Weights of a small transformer language model.
Size: 8 layers, MLP 2048 squared ReLU, 29.4M parameters.
Training: a variant of SOAP for these matrices, 399M tokens, 3042 steps.
Each number is 128 + 24 x the weight over its row's rms, rounded and kept within 0 to 255. Layers, rows and columns count from 0. Numbers have three digits each. The size before them is the row's rms in percent of the matrix's.

# layer 2 attention key, 256x512, rms 0.0961, rows 236-255, columns 128-255
119:103174158134127138133140179131129129153126136080088141159156154128116157147131121158147139130167121125122111137139118158089117114125148137122130097108122094144132164120108135093117109133128128129132155119150122167178162145140126114103085110129120113167099139120109108139137116102129157106157126137125109135124116157113100095101100112163160157124135117125144113121142090112109107102129
133:116133129141124094156100115133121131197113129143119123106113119037107106132132081157106123089098107129157151145146159144099152115114171133094157158143175124142131133158126185120093115108114088127133131120145128173120179121120127146124103115117165102127143136090150163146145114144114119115099127159135066165117147130142102145174072127120135137160126111117116129177099113103116136123162
109:133133141163128123128116130125090151078122122132167125174118157156128138104136135095141064153135157135131160136186107116140111151154136132182129106130103103168116141110118161123117144149128137126102093143111129191139115137122105111097145142117151116208122145130080114085116134115177111130124113140136167122125108087138137151160159141136158121146118144120148116153131132105130129126101
118:147098095156142101108151129128156073151102141113127118087163102137107113113126170103099125093098107157154148134110098136154101104172080122136134115131131148151138144166072113091145140137143145138125128162083132121118149140128180102142105165136117096113106128159163149153073111094170173154127166125107123146147096066158117151153121128097092108121151114133137120164111112114137118105107
112:166174083167166110149101138129157134096156122090114146121116148124122134142111100101123145136130149108171092101117122129122128098149118120128146074125082090138120134099122093128179116175123125103140107138104123126180152127116107110193147115114151141115150121137156140152103142125172155133112148157122168103133117138130127117089124100107102154134101126106133135143141177131146125118148
121:144149100109117102106150127135134127110179086195138180168102103114116174119161115073113121124140113120160096142089128119147110105113151157120089109181103098120143156152145160095147078133119089135131103167144127128186153080124122085094188113108129129150106082125140136150111135056126140117117151116165167112169091132154118113150176158091111073118119153152118125146136140117119157093119
109:096121137145129114106096113134119116138152148115096085121191121134126128161109150132169128139153094156071139158121134118138126125122144150127129098138136150101152136109132120122129124150156174136148194116135149140123101095124103139184158105174160168141161153131126144131135129129122076118161128149151136111127139170124111144141144180117109087124117148118155160182102123119101126142084
116:132129146144105144108178084119134159099118132118113145140112122128084127054137138092126075160102132135107176075133084133151131112160123106114137154133068097133095108147128130120126150163140134142142146130143136134142110101142085121112128130113107146105118158132083149153130157110133121160127110122118123107110177118103118173115156116099106125076099116097135097157071142145127123109100
106:166113121160131128194125112124163124119151075162182134122105106141115101061128129085127138134103146122142150202089117159162089146133122128135159119152136120136140150112152129122158106118132097133129090141085120131114117104129130114149138140154114110092132125100115096144148121109110123120092156151145137116149114108138125114111145110108136134086129169127113121125125145141147122124088
121:118183118113100109134127116132155126053107104165141109140121121073127085139128145137145163152122134104092130138133197107131139113137135109133124165116129097123152113114129177147124117087148106073138104086140128156132166131115124166134155148091138112070135210117139171112140115126108092104075121131130132125107135162068137136137098138107123160129159122101145130134078167111120094149130
108:111177093143134086115097111130120134179097161138148163142153133114117124114118151121141153103089157122147073157139148125121110071106104091092141110113129150131140154155141063113172095154135123137116164144103130130131105157149110082126155126134108128115115110093159156111131141157144109133180123166100107160146139170127098130129156106152163144093143129123110166129128120178170180132138
113:119116126096134132149186142128162088112162083130150115144150148176143136130134155099108140092141124104131135139110149127127080094111074096143116109107089139131131150159118100149156100108125058127128120156138116094125146120125156080127117168129126133123132118129094106114103121089164114112169186138108157151126128154139129135110153128163074107088124089161155109092135157152098122089125
122:106082133124151123086100108134183113143172149131136097161132106145117153105138147119150109170155106113119122141135120106147115127144128152138094139140120135109162175151155133146129113137120104135097137126117131118123153113129108086124127171130193158149163163157121118144151084092119110136100107122114140133137146109147070151147160135088146074120152137142173126183117126079159143127135
128:143102134133135137132083127133164088143109084170097125129120130138114094108089105108126108136092101124147129172151103129165157147093145188106130130145123124124158127101102128122141172152163118127126129146146143202076131114133107135122173151129093139140174143135148118088154118119107152123130117096137142107120105133130134131120095114142093115144158132114123157160083126142130138116123
112:130139096112114161136181160125126069093138122100144122127153112139147105105144116071142152075141154109118120139148094142093112121091120030149106111097109157138134109131131129145177136140113118161125145150138123149133091132145179123170142147122101111165105118152102106120096161153153135113150124098116138164139101127150146149098154107111119153111171133145118142130148140211101127160160
115:134107124145089111115115156127103089094131119129145131104112098161128142082091115101106080158119148115140101152104124074136103089131143182163149150089110103161090100122126170128137128134146115161100126123121130151104124102130116108136147195149109120158152114163122106112118135153137165157111149149140140102138105122116123150102140109097098123143149131130122164161105126103120098163109
118:116112166173131097153169136128126115120139127127099108115169106164165166135106172130173135176136102134077115122127152126116111126152109121151129120139106127119130089135112136155104111133154095109119115141135128086110089132132113166130116116117109154106123126137104142097145151142105130136163111120123112114144174125146132156146123134119141136150142117104152143098125128133075112140072
122:099112120176155144105129181135109143129125158071141094087144113136120093146100154154152107119132117152132141118150078086097155146139089160129156132139101147147134129146075135113080105187116176123154123137100121134153136143124140130153146143162133135168126149134106169152095120129134129140148155130101146135120112157134122122127135092151090146114137150132135118120143094135129119133161
128:102149120130116126099118169105134106102086132146110173145102139136104163115093109165154164113099123135150136146148154160099121119138136166135184154131154127156099097141133183135134096091142112094108122108120138115118134114111089159141145157134158097128147135109129148181182125114112147098124152131164135079103128150124133128156100155157151170119116126123112128113130120087110160127101
120:100139104089170100110164112131138133135105137164104123122093160089109072111123106128111163118163129129160151154173118163125168113107183112111133110120129079097167092122121139113116150095151107110156145129165132150131133100150118152103122133119104109145137142105144139136106135177147105110112112145136156152141151155133141123125132123163101169119159110100154112119121097104143104113196
# layer 2 attention query, 256x512, rms 0.1, rows 237-255, columns 128-255
120:133114101150158126119108090128131138155094144168163158100062153101098094127134138126124131104151098143128147109108162134111126113096129115125132207197144146122134111161111116117130119140131093145131121088152122125113092098103169144135167125113136145121133130104145148139125110157152116099104147148160102164160140172134122166163138120126148113138123152129098105153122130141145146121178
112:118120130118170113134085138126106109088152132112130124131116103124120125129131101174139087129140116124139112158129097125115092139161120129141118079155126122167090156093127154108114104165148131150144135133123119130124102104137089123086155092095140112191091081176118171142143113094161114117118142129137169168084105112141137118107144111141100153166121121103165104159150140130144134076109
113:141131164161151133136128101131166131169165106132160051107112094113097122119140136118090090154136146136120127088095135129129127161149080129124130126167130131114108180108136116081140114122145103161150127145109137141128107124138090121111144116152153163057143124106143148140110120114105147174129168131140124133154129132111120104133124149124159116121073131137111146154106117133160147127152
107:119184115180127115128118140124141145093149099142153148128108142111125074116152141139169139139108105141118091118065131146116116113129112099093134058147103111112166098088112128141169134117150102118143134153130128124153130135113073116139133128136106125098128096162120118150179141127150095121103085088129136099097097137123127107096111147128123136085087135126139119167116139120125174161127
130:133128123100119151119129158122156127107149090170139129118099166132114119138100148131133105068112142107126120123141153102118088136102112150160124114121112137151132136101151134094139126123068080125133095158130119151134127122145129080068128149097168147165105115124101092092120106101122108127096136104137120134106182139155146101113136138143136131146172129121137105161131136142154128091130
110:111075157153140131124139107126117144157151129142120135083136147175156101067091138116140178106106118115070160149119176148124114138146115108147160152117136138140128146104157097182123130151119143105100138149186130123133113127096140140197111160132158137128147172110101100124130121155107103148165118121104153108141128113122139160111178153161101145149117143125170119126144118182092124116114
111:134125126141141076106112120138125113134129142143091167109109143142067135135146190128120093172135113127108140095089106148136115157136131158112140155129147148126127124153146155098126148173139119095150102142100134141143148128113111154132129081132089154141104126160105130153172115050078165122181126129108173092120174129070167101141138126145108094134105104127119140148117118169149152089134
103:102115121157155120114127109122138110098125129132154134088073100166124128122117136099084143173087152104165119157140165164138106123131126147115133099107163107185141160144162134136151134134135151155154113124089131136115142122088100101122138162126143128139132156083175119126146094108134120116153136141150128090144175087138149150117100104113128130125111102122112125161132169095117101139128
106:120145140144133141115133151126131112163141142161178117107166168071101079193166098099175160152140108127139149142111162102124133119125138090115116156133124081089142106121125134123103124117165161174139109072147124132127161088097169133165135086119091142078128128089137140098094071165140124106157117100110208148165121135168142120119142151123156136143130172119111151156131112158145089147133
110:122163103180146119119102143127150116155105123096119104135194118082143123147146133128118163126128130120114158096133119136111102092124129105143134094146132109155143154145104139136140121076121109140134114106141124152144135175125133104174116154140082118155142084131076092120128142166170135116147139150093139129150124132151121115103123120129084106135127097146137120150116092122168113111113
112:111145142103154121187111100133148124132160127117166100132145101156137146134128107146125106082139122122149110125119129116109137101157069136120083113153070169090174141159158080119130114174199090166172128157134139123162164085149122079138132137136143156130112105158139138132065135134116132124102116111148132105089184134129137157135116163129103143110133061162122124147102154121135103138147
121:137128135106115126134139132127120143172140134105142126121143154181142118170108157081101147126116061095116122121111126131171135103139097145142109145117156150140125158129143106172150094124164146166144109143134127093114098121132139086125151128130149130087095120130102095127132105056108130132158178130114135143166097106130094151098193175095152087098157134141153115094126181136113090109172
126:132103119136158151154119134133140130145098085132125170105106115139117128098113127116151128085081145109141173163164109147137183129121141163184171143086140085131084160133146117096133171105090170107168159138129144175133096093139109125157124148152152155126133134135130110174175139108099134103132153131152092126111143177145138098135172094114129127165154134153121129141100101091110138097132
117:136154133116092116137105206125125121110067137118092157127139090081142141101138112122112102138137122131082107120155099135153126089128133129122140132131099127122155119093152121136141106138141120147136143133123132115118143132099113121165184092128131141115145102160135183059148117138142140110097109113128122151138147096128149162174074167102081124160167147088128148141100100145123167132160
118:129111135150110123170128149124156174111139122144156121111081125112149150091134130107106115166091135129130133094137069146178125159154095124148142141121142117160093122114143134152128130117139130130118149137105129128138116130124109124152100117135119118149113155171138107178089122116142147116152169124134144122085077121155134139060169131102136161165157122132129110135089134097126094115130
115:125128120137133084141155097135176127086128139132107173085172124146143112130140114102184131170153187129133107111116136116119128113130109091114091138116106139069137111122140122131113125125124153120105120152176135085121115104138159104150111157153061132092121106119095137115164134143098182158170124115114125098136184116105150160089136166134123123123129097137165133103133160134109141126070
110:148154079134131116090128095123142173130165160121165083131102128157108085117152080168142131141089116172143148127116107116121109134155124137099174163130098137164136104147108103156114082155163124124158136131124132141128137102105118142162165123098120143135148080164114175075138137093112127148120121141125159091107108156127118108163125133146142134124132117164104149176159099129112138148104
123:089120150124148124109103168125173112160119119107135141112126186105137122118096121171118156157124155146144129111168154163132126176069123117135148145119097128136108082141183112141097170109133132174127145095135131174142115144128098143152130183142127154099116131113110152099143101155089177132098132137119127109154124153111157080115104101147124148128132153139108126129128131124118147109124
111:114121130135152137135159137134103113119146167125130150160107144101140085102119114102144133074152131129171113164140142129085159109105151156190160136086094089108141115098129133085107116107144109151134130143131120134160115114140158145162144096142127117192126135081119162158110116118159163103138166128134167151144133124153123104141113099144117132145145131126146150100168125140168135135148
# layer 2 attention value, 256x512, rms 0.087, rows 192-226, columns 128-255
094:148089144114100132054106167126141094118150123191107125151082120118160118112135120072061081182124123134121185138118150139167129156148152174123100191179108121137136110108128136120131112141103192118113154134146134138113124135132137189084137145144125189080145124134128133171177139107085132086110155142126130092107132143120125127122113140156128121114143124096128153151117119139124098121098
087:136109138092129134069136154137125104119121141172124111124131127144135112126110137099119091175109127131131156149122106120166121087130095121088167163093139141160113150148136109119108135131136133164130159146124135135121113136106113129136131129139119145135114137139153116111130077089084148131134153138126148117164112104106119162083093151130114141157094195114113121182112140143136157090083
096:126122116155138137173106135117143102134105111131104105172106129140079169124078102150123142146089131129126128165137125140111132127108121173093133131131131125117127150101127107107140159077143104126149117112145136132102128119177141083106109147133154120085173134107148118105123074094125117148105172124111095117139129147132117124150078150093089152119111117130132104136128163116108156119138
090:123140141137104137101119128137122184146127109068116081137135144141156102122107138154114105147094108138099132103135171108138126140128122141109123151139124140121142074154140143120122117112162070118145143103157132150148148168147131109139145152129187173143130127137169147112125114150093131103090136103124121079098156123110126129167163184144127145137129154146109139130137179140078161147088
087:134093123088153153094144130121131085095137138135130161089096118161137115151109120161111144138120104133116146167109085138154087142120180133123134164107097123119109114126154171155140145127100145112140094161085131130147152103145114182115148118142145131110123089099098136108124149104125107136105142118120133128133117117130113087081167144089134170115165101093115130061125111130112134112142
090:138137124120106159128130086121124131165119121117114153130172119134143136131137102105122128132112124134112167146119151123154147114136152133133166137135139098105145140136132116177115110127136141123114081098129135150121158139137067106103159137118138159126142167124157136136168073138121150077181133134118112108051133140117144154143104115123096122095093202133111123134116096111157132126088
095:116112133133131110079128098127112084171078171110135184133135160083117182129143144105111110104130133143116171137124138123102138148102135147137146134124085142148093110116155078121106140146178119098134171142154129122119107131171114084113111106151107119157115154098116116119119134147127135107193102150130120155146115125138140114171142159105129116172094143143116138130134144125148115130125
096:119095117166137150087147129135096101188112148110126140109127108114119141094104148092114125075087124143083112152144151142132126139133120163091154148147131145139134158151115113164133134104128146119135104126170127150135109126155118159118149161123172058120106123103151135153113101105115117162085153159096098141162140103140079116206080124109167142146104150110124133119137162121126122128102
090:135146140096106133122147155128116115100107154144124102117140113130133154151144117149075107115110168122114170124112092124176134142126085175151095139090118119141125154167103099143156112096114163127121122165081121110105123149106153096166118160111122088102125112132098128130105146098160141105184141144107135134150106135148123099140111071084131126109131129131131134129127086121181089165120
097:128127146109133132102149147118132111105121127131130152132136114146168151125100119158109135111086133124104161128119113132139130160149127133131169092121127125128117106120132137171146157105128150154151119121130125134182118098106088131155137150144125151097163125128106093128103132064121088137163127135123149089151096073126160126115133130092118132113120129108146113092124125112087141131102
085:135146134111132115092132156132126113102134142149132119107140136129143130118091153102056076135103119127147098130153116132126142122119122161144108160148140134156117161167152158107143135151127134104105101134144127151145103103113104116118133103156150151144149130141147151115127161093135169110092130134130139122097152138160125100103180147154182149145114138127115119115112088159120124120150
082:133132153138156130182131132128133178116174155115110119135133112120138121151104113154128101141163131123139143133117121140132148126164103136117201161113171138079175104138137120147129150143135177086129096099122130121110114111143131144094136154113147146070139114106096133121124139124132123122102117140126161133053115086139134143144175127170149156112161109130130125097105114103109100138152
091:143095147127134133159146137129148116173145134145136097109106093129109091115110160147122145157103119126155155135121118144160145123160099127078155119162158133204163171148144125157127102198120123098124144116128125128106121148135120134165130134126113133146147136092149170164115146166101127081072111132126165095150106121132129161129100136140128126115152125126098127146127192136089163144146
083:124127131133136149130125142130140134147154132131166114153113137161127122136142142143137115093143131130128191107106129123169127118125094160082135089185125156139164168174100158135125116148118135131137144121156123139136149128143158133079125107077110137135134116126126125113118136156095106135148115162132145139128147109130114119107148103149113136118114087111132123184131121157171149140102
097:122139096132131109113127128126131150121091168134101140097162141091135143113159170115161119098150137126125112111176157117094137139075113135101157093129128123130121142176128088074114143144117088168116146135130129134136109135056144101125119128149117121155107113116123125144091142124136158104149211146130126145153118139133113090106131169152113110141083183126142142126115135125111137127125
085:118098149130140129152135124130113126139079167115147164073169097110158126122128110141143093084094140147130169090139125141096086154131151125142190138141117137137125126138104151124114154127101139080111136143118129116133088131125152147139129133136135146117145158124127145120154129140165160140161139177105113119087111159132139134150112116120133153122151129145129129114124110100110147151158
096:120102126095150133099098131145130133103118145166112181114109129118149116080136146097162093137153096116093155115130122120162135116114139103116141137137139139136112119186118134134119124155156128092134102146141125147128134132094099091139093118104139148133107126126096111122169116093116081154115126185131149124110138117105105135107171090113179147122133164089129140137130120102107146128132
090:127144125127149133150159111123188118115116141128113133132095121145130128087163105090073094086149115131148110122112106121099194141159141121124166124141120107140156156097142099128127137102079076147076155169121122135141117180099101111134132127146108199172134143102138134168087148119137127145122120126136135090058096066118177119107118121135133125116117107128112117131125121140111179167160
095:081140129131122131183141140131137140137149135156169136109141116136098142139094107107206116093181109133134150123125176164101122130104126155129162106117120086136134082122128119098111067133136100105114153145160134156101114106120101143084123128132123148137106126115103101137114181153089086070175115121132130106087138122126110112126142115155115135126161111113115142112124118140125100140137
092:126128135106116094134146158137139099153090131120093163112128095130086129150094133125102150120097105136144115126141150118115101129127164119150131116137163093140162125148134141125140132104130144137113110134133131134138132150103120109157082118114135116090120120113166135094141122111157126127124150099114151139149146136123149125119127132091123140151153127121136121024123116130143100117119
103:118173133147123112146185110121110144136143135130150105176137122092171132133152151121155137113123124112108137109097159129111143122119121121089135189129145160137173115093089116141125136129128051120121129138166122125116119141182149116126132140124084135100144156109134112119132132131102128137157130162128104073068166160111123124156136166147142093133131091059119132116131153150098174186144
082:121119151141108129153100068127146104129144110224104135141100106078142113125132170093108158158097142121185156107156160123148119138100079127129139112124150120118115110126112143129129095120146117130122150143088135127124126135106132071121147133127143154129139116130160092144082130134118128127098152100148119120084148118138064091136141147134086130089112143124135132137117126136056090120115
097:151142131120112125142117134131098081157127123121136111107197117137102128107147128111119152160120160130151126131131121150100087117150109129119103085164143149097085103193141105160101093194135149158139107156108125117176154105093132162164083108127141101107131139118114141086133132080117155122135159138100124154181132116120140106120115124138090141114111140170121123118154172131126107140109
082:114133124143124118130110082116124158159133140079129133134126129152156103165135148097116112144163124138097080124124113120121179152152140130165154170119130117122125159179120124109130120124125117122139089101121136150074124085101139145122083140122160064097110159124138059112159160152112116164109108158133125130136124115136116139128121131136179108134137128183144143115126116118134129156098
089:118104111102132115142171147125127132098119124118104160093134131161106143121105110158138199149105135143140104074119153108121100132156087070141138142131112099159125107123124150096106130097143078121107113151139128106157142129117141158081125144123128143098141147114152206120090139091146133143098130133128129140090093127118145123130158116135105150114171089094115105112122106136089088132098
090:121107139140129093135128068125157147130125152137118091115141176123141146118143099210128095148122128135116110107111182123088173153162120154163149201149132122176118137134125107144118145079135071141107108085124130143151104173130137121143119150136164168122132164097107134132115133120150175120120133116123070117110134128110134167132114132146133175138096126100119123114097106129126097098164
084:112102102107123125086135095127111127168111124110124118055167173101109149140153170134124121123119116133121141102134143108078117137117126130128111164124134137126143133128123147120127132127161076143119156123120128133094181107143145092163124104115142154148113115103169131136148083156107115125108121136125125108108163140128138123123169175131109120168114108173135146117132147142127147178194
088:127087142097139134110141078124147139133118102113097221139140130141115116152120149144112128065160097122130180167119108141147123123107143208145123152098136109102113090118130126098126155136139095083159165127161124134133141115135086122144113117120154141100111135195109115159122101135087084097086122140145121141121151140115130119115186153094111092124145142177142131096119089091091127121108
086:140104104158145135145154161120151147149131119131123135151149081122114168136108145097143149128107128127103099131166129117127105114128136149107238092114102105177175185093139116135139101121094119143110128154152136139153118145110092087102145132112128221124121139137172152111111123163155111125141102136110128116104132110112165119141151134118134118151173104162132138121124121122097139146145
096:138090128109159114126148140133146140134141129103135096154129141183155107178102118121126167109120135115124103115106160144138169119158166154130119138098132145120121210178105145183119144108137124096081111098150122133127129129137108123125105101110130118116164158130115093115117115142111081121128126187119147160148100102161081134131163133158179093137184113144133114087137144120114073146140
093:132084153155136123138135120129102116108109116111122123139133131127128143131127098155099084186148141140116148129151101100137113119115123145115142127150156129194089139175133134120119155114144091117153140114129131134124125117126090085128127132123128166089149110142172129127113160150151158179164149156119137154149169133111158137150156090131138094147094152125127130137132141116153104131099
090:141129133112140136106133149136144104159122107117126144155108112116104103153111098124111199131151131137193120143114082126178151141101109164108117121138136116151107110151138148123103096122115119103123114156135122116134099132131137115116096139126115065106096117105105137138103114096084116126100153108133150121185140114117119091170157093101112106089104097185108134104124121099131137144115
094:122130145102123102134142130128119078099128172174139087135127128148119079116116124111128081134132120131121101134111145129105177123148105107146163164143159129141197133151099127103123128080145172109116107142103126110133078188128151154117136127107130080157140138150156233155108119087146150126108150125128114179155103113134104151180172111138161168148108125108132133165144120129119095155140
087:114108138167136129112158148141128128139112114082109105092108131137097093119128097118101133111116105149178104077106066109076107148123157094112151133166135126098108060146128173112137120101094118122148155111127133143156161153136125139089107096141118165098087137153107167109135128127141171095166092135151140160095138122120160106127155110115098144130096157116129143118102140131123116134155
091:143098107139155113115117127126129101147120143164148119110138108149109115094144122095065099150117119134132125092127106117066141127109149093138149107144124137121121149116127095125129125136135181139135097120120132144136113119076165185147132108110155123054110112149135147140136118117151123121182179166124155155155122104139157109138137143101083110137069167129137133123131105134181112109094
# layer 2 attention output (transposed), 256x512, rms 0.0791, rows 192-226, columns 128-255
105:113117136167167121149129138131141132120102142090112113153146107141121122129146128144127127128130127157131092145119149126111098116138123113105157098118116099116135136133137119133058110127118103159146136127117107133112115216134116092161119114108076109157162125126133144127166130136129120106113094137106169147097119134152083147135096138129076133131126148131127095096140069111138157130114
102:122108107152119122126114088107124163127130112121134132150180130121172114122146115174139126156155090135156132133162156068149139131146124135142099134134108141110154132137161122162157104122097134132109139131138099143154163154164145128143176115147137145119161110130120172142160133169153137091116130105146106122118142101142100098114118099127140146095151103128148105148152105147109095166151
110:125158141096117137101120128117086154122159153154111119115137095125171111127134127122152157125127159083134090117096136149150120153128107084155070131093096106132179125094152143128133129138096120142106161138109108128119193138155139153130168102151124120169090123159118113071140141146098135137106097088139159160111148114135118129113083171128109131094152107114137174114126114125129150131091
100:112109107135165112119092143180181124109130140123137165140144118101119147155138165072165164115136126111148104142124160122116153118071152125144099146108093117132143137116132133122113104110090164163120127102145171152094105120112129156106112077132103111169159112146108146119138084148189106090171086086132154159108164145120134121137133103161140115141122113116109122170159099137147134123159
099:142123153104127124150119126128135132116128121151108133161112090105115155127139117115120122123111124111108100100116097143103110119088107112133135118172208119149107201146120142128163129139107118116101116126127126120143115102148181111132168135126110152137145129172150096179121130160076116116124119119157138135152114121156163171131138139160090119106127141163114132146113102109123110153122
107:137130097141189104155152110106163153096124144107128107158080150113190118143117146167062123172135128172132112093140123116132110149115124114180151136136099173152152120130123113118109133106148083136125161111161107141150127146162156142107109057131109108141143122124118108137131146103126121155125110139111112134182126133119107124134136133128157159104123117155185148104145131107147110114101
105:113149128141068164170133117099199193104171113140107140145137116117141126147123104130114092108051104131119088173145137105105109141130122155138134107141076122158141098124120147127170159095121105148165135153161127124103169091091099116105149096113149151104144088109141146172137124125168127099095127099171107104122167140116119110131123147147145119111136116133098117097120126109158153138123
110:125138153137156135163132123117167143103165088117134149094114089171148121140159109153129144151184152113159104130181125108136123135154117117184110112138147064151167138134148136098057111159120070103075128162115132079133128084125096080145101074118140139137136100112120090086165160151124132118146141100134155129090154124133140124147111132106109085110135142138095153080125133115144122136120
101:156122105118110131153130130143135092127062129124114174115108129144125120101134129144170147142150112168152149153161149138106135094153144089112118105143172166089130101090098134145093119159129143090143106119177170084099146089139114134136077136155113125125136144086108133139140146119127151160151147132113142133154117102124099150161148149119128108105151150114141123119154169133117094102094
109:118130107138125157142132140114121133191094125095154130153112124140117150103119126100120174146127125174148151086106117093125145137113156117140118147136129108137168156148121129155106127121115127115106127125117113167109160105147168136139148068088147100133170121105129139137116158164154153135118140132174133137139115136103091093139135150101164154099082088183136092139111092110138082137112
099:136110145134083096161123088191135119136103138150148127143118115132091161114139092161151132167110146137119161165164135135092117124150088101127156171126114122138120097072146129145110139056103173150147130161123166138119155149170103156144086138126151132144074179092116105124123147137144100110154105149124116131138108108092153172143121108082102141113146115102147115094147166118123107136141
097:122099151123148102119172186166088087151083101109132118117135131150129145139121128109098082116124095111133163117112091168107129127121146120096104136177112131127115160101149145147187135136111122135132117152103138133143121115122105135171150053125096091172074113123142108159116076127138109109128163137110127130148141119155100114118127123132137135140128118150145137136137072125173113156143
104:099179119117110160121118176167134140116108092153102113121162103125121146190170185164122151118177111181091100128101097134139130133101131098177116113103105086120135112123128121099064137136150155161138107146137111095130154115144112117106079127126133126096118150154113110129107124098184097146164125136127144162134173086132114119146151108105090117093140138117122127100157111114114136123136
099:130154134152173133135115136126125104116129155095100129083168113131143161098138129165144151134148104148120106147148107111141113150108143112120123147120134119099093072115199132103105092182116130142134104147109126134128104128120117124121133098144075145102124079128117146164109138138115142113116147134191087149113124126142118105102111129142162174128160158156111149154143139140094149125107
105:132153120117104110117128136116138110162146101107147126157117134143103088153124129094110158138116086119137114137101135128116138090152163114106083142115144149112157095122106126186124127155171140095121135145116140092131126147151131140120219162112169119112140129113169155141124143137137111116140043125141089126118114095157183119163186081084134128116135103128104147117149156145133109134151
103:151135135100139133163171107112100097119190112140115142134078138187147128130113121099120147124138137067181066170125119175136140065170111184153139129148147125130105129120194153091109145096155143147179126154132090111106131147158138106133150138133104061125135130086113115160074133112116116152128108131136116128103119129161115167143172139118102104137075134148106085078133148101157080119103
105:119120125157076153095123126134133133144135127093118122140118089133099163134149129128084112126149113095121107173134087128113120088149129170140107109104132172083109113105110106107137129150130106121139151144159073088113079168111136138146188111115112102095137095125145185151112134153137141137132123134143119131118117149171144116166129083104094098074115151125055134083186150118161081160151
103:086073106104133151156117131167084072153123143139120125100166092070104145132129131132159123134115184092144132115104125130145100166096114113111112107172181132159125081160077114137151143144161187129162166093121137123150187074129153123159100139101108083123151136110154101118110134166127122123125135160108131133156144152105117126126168144118145149132110132179162142135103152130161076141099
110:163098111148137173127115152080090153167150117092126129126137139132127149108169152104120106143123155171132110142107122105136135153120133129115133097119130174117119142125160103134160188108131154144150171142116119137146106074142106130143167033132159119110104125173177116141163110115125095124140163117130104131151133118153156085152142104127147125119068122134137134172133141159133162124132
108:151107153154154154144104134102103121086131103144121138130108135135167140117134194101119138128126130139097162112117112133132160072142134138155130139114150097134108126111106088186116101107116177107182118144145131102129093096130119156150135127117172116087148131103093099128150126107121153136144126143161171124116120105121118159169140137149159126105122136113126136151082162117154113133129
113:141104127130101140116125124146145123125122198157099140122117120116084114121109136119146154150089119147141131161114109094157100143106128169167125112104130117170098119126149145125117171129095179141105182128104136117116160156096096104131132110123173113131155155152149150156078071121149107145146117105129090114129109151106094125135144130173110110105115129137122095110113063149129153115130
097:135143149106169084126141170094120101161126171123099139156133166167115154156148111120142088148172111115108110132123109141103142143182127096085085133192120171067130115130131134136093109093124127139109166093133120099102141120114109157142137140134115110126088106144118143135166160102105109120160105176095157129123163148163171115160149153093114138138103127085131166154183114112154206111134
108:174122141135116127129128111136120134120096110130134124146103130082163148136139088131134133143129100115133107135135133136125137099115111140143132194104175098114100143121103135112130131075120121133075138068127111124106122087128145112145144117135154147119113146125138133141122125129166129136134115151172108119092102145104124141160119114113145112169188142089110088107086061109146144128128
099:126161122149148142118128123172128112086107116187132151120126147161125121125136129120149110150139114124141128128122127193124155144111126115124116132125097122151150072120128137161168145093142148114138166093150135137161132153131154119150138108089114170160120125148121192121152121105136076116137125097100144158107107152167192065132114099150104116119129206137097150112164162103103119133120
104:130142161133157126113094142092082132131105171116108150161132148121109138118134174106107104130181132096125126187175123107089118123166132145123125135138104150110122174147118142134159105132133160103115102108128070145108108154126150123128126148131149151122131121149136101131149094128106097105067117159168141135166140097120116154155130150112094122168112117135122119133109124110129125127135
106:141144114115084161096115136145104131102098103123143144122141119131103122118106112049103150133134146122103167121152101106141138091124147128143101120083095165132146112093093148119160124117100176130122094121143146115123184088155150124102036107126128074189158158123122089121124114088130099139164138112107117131150159113084103098116124142160113125116161075113168112098140156105155099136123
100:131184109108100134132098115133108115082120139123137132139131126140142119105124118102146159147112133138131081140149138080130111112113131148087162095126119148167113125130119116123178091110127144139118160069134093130146132114091083117126096174127090118159122123155099150067113156128157144119133132099132112139148117125158154161131078091099137121091160107094125156185106137110132141117124
103:130141126158139143113097134154101129128140114141122104129106111117139147119170131137130113152111128140124099113167117101132098108163135108140112121147183163129160128113094139131172101076128134153113145095120148160152082145091142133117148101154067127121166087088143162145122111104176127140123134087128152152134113126156116117153069131147139109112127131165144096104124154118163121125110
100:124138177158189156152125127091142149127126123112138125110109126112127066113144081126112122106159157153138131125064112155124125140126149154093099100148171151125130124147126153133148131084159184112144136110093112133123120113125195159147155116080112095126150142111138124171095144134138141090137142102103171173154117130145111143109132095162100097106134150151174169140165091159143116098146
108:110140126157091120117116100139088118107145113118121154100112123120144113113164149123123118142116112164107150177169103150155070141161071142104169143119130106135106120148101138125155130145085135152158139151148108112156143132134159144174128088157138155097135154132103155179110135115107157145120146132157116130155093135134128108109138132119096170098131106174116081077121115095168122132110
106:151175141136142159132127118080147138125123121140144150097139129113149156132102166094091136109111090145147132136090154124091154114104149134102151095116135146094132130117059101133122117138125162131128126118129155128137154141093127133142142114075117110127146114084103157103132114133144127121102157090129168123131129121148120148128114122083146101107162152099121126087121133101132137136116
102:148125132122093138137154141136084109118098114130107153191144102116148162105149123126158123150119107137068114144148121120120135106149125101145154117143110098130111100121119105152115149158153093089138139109095156128121147134113142142130150115116141192128149117132138124175111148128183109118124119128164115105121146099125098147106114134124111157149109167120141124122114121130097163141142
110:145125144106087111098145111132154144112102119149091148142099168122114162146170166119174105138142097119110123145139124109143105084119114145108092122162107124151111078091115113147118154181098119109124110103154138104095161087131107125095157114182196134094120141123116099109135125135170091141132114145143105088138183141133118123141102137139127152133115156140081121110104166125103128111097
102:129153133097103137154078113172137130119148132137135153152172104150079137121131128132154087141132169119123141155135148145164177139127112125117133105094133144136113155155094128142129170141145151147075117121129134136112101060160149105119124146118098127105095103112133121144144158108157102129062092098127114147130131134096103124128121137091137136186113125151166109113120151126109156131153
102:110141144119103127160109139137114121137142116099105084112160135113161148129086066125135099144132099098125096140099152150161125122122103110100153098112117139138139153147104140183116136129092164097126099131129171077131121092151139122096144166163094134142113153115130123136134145126091170116106113124153152157116136122123112112115105128114141130124204082096151171091102179109115125152136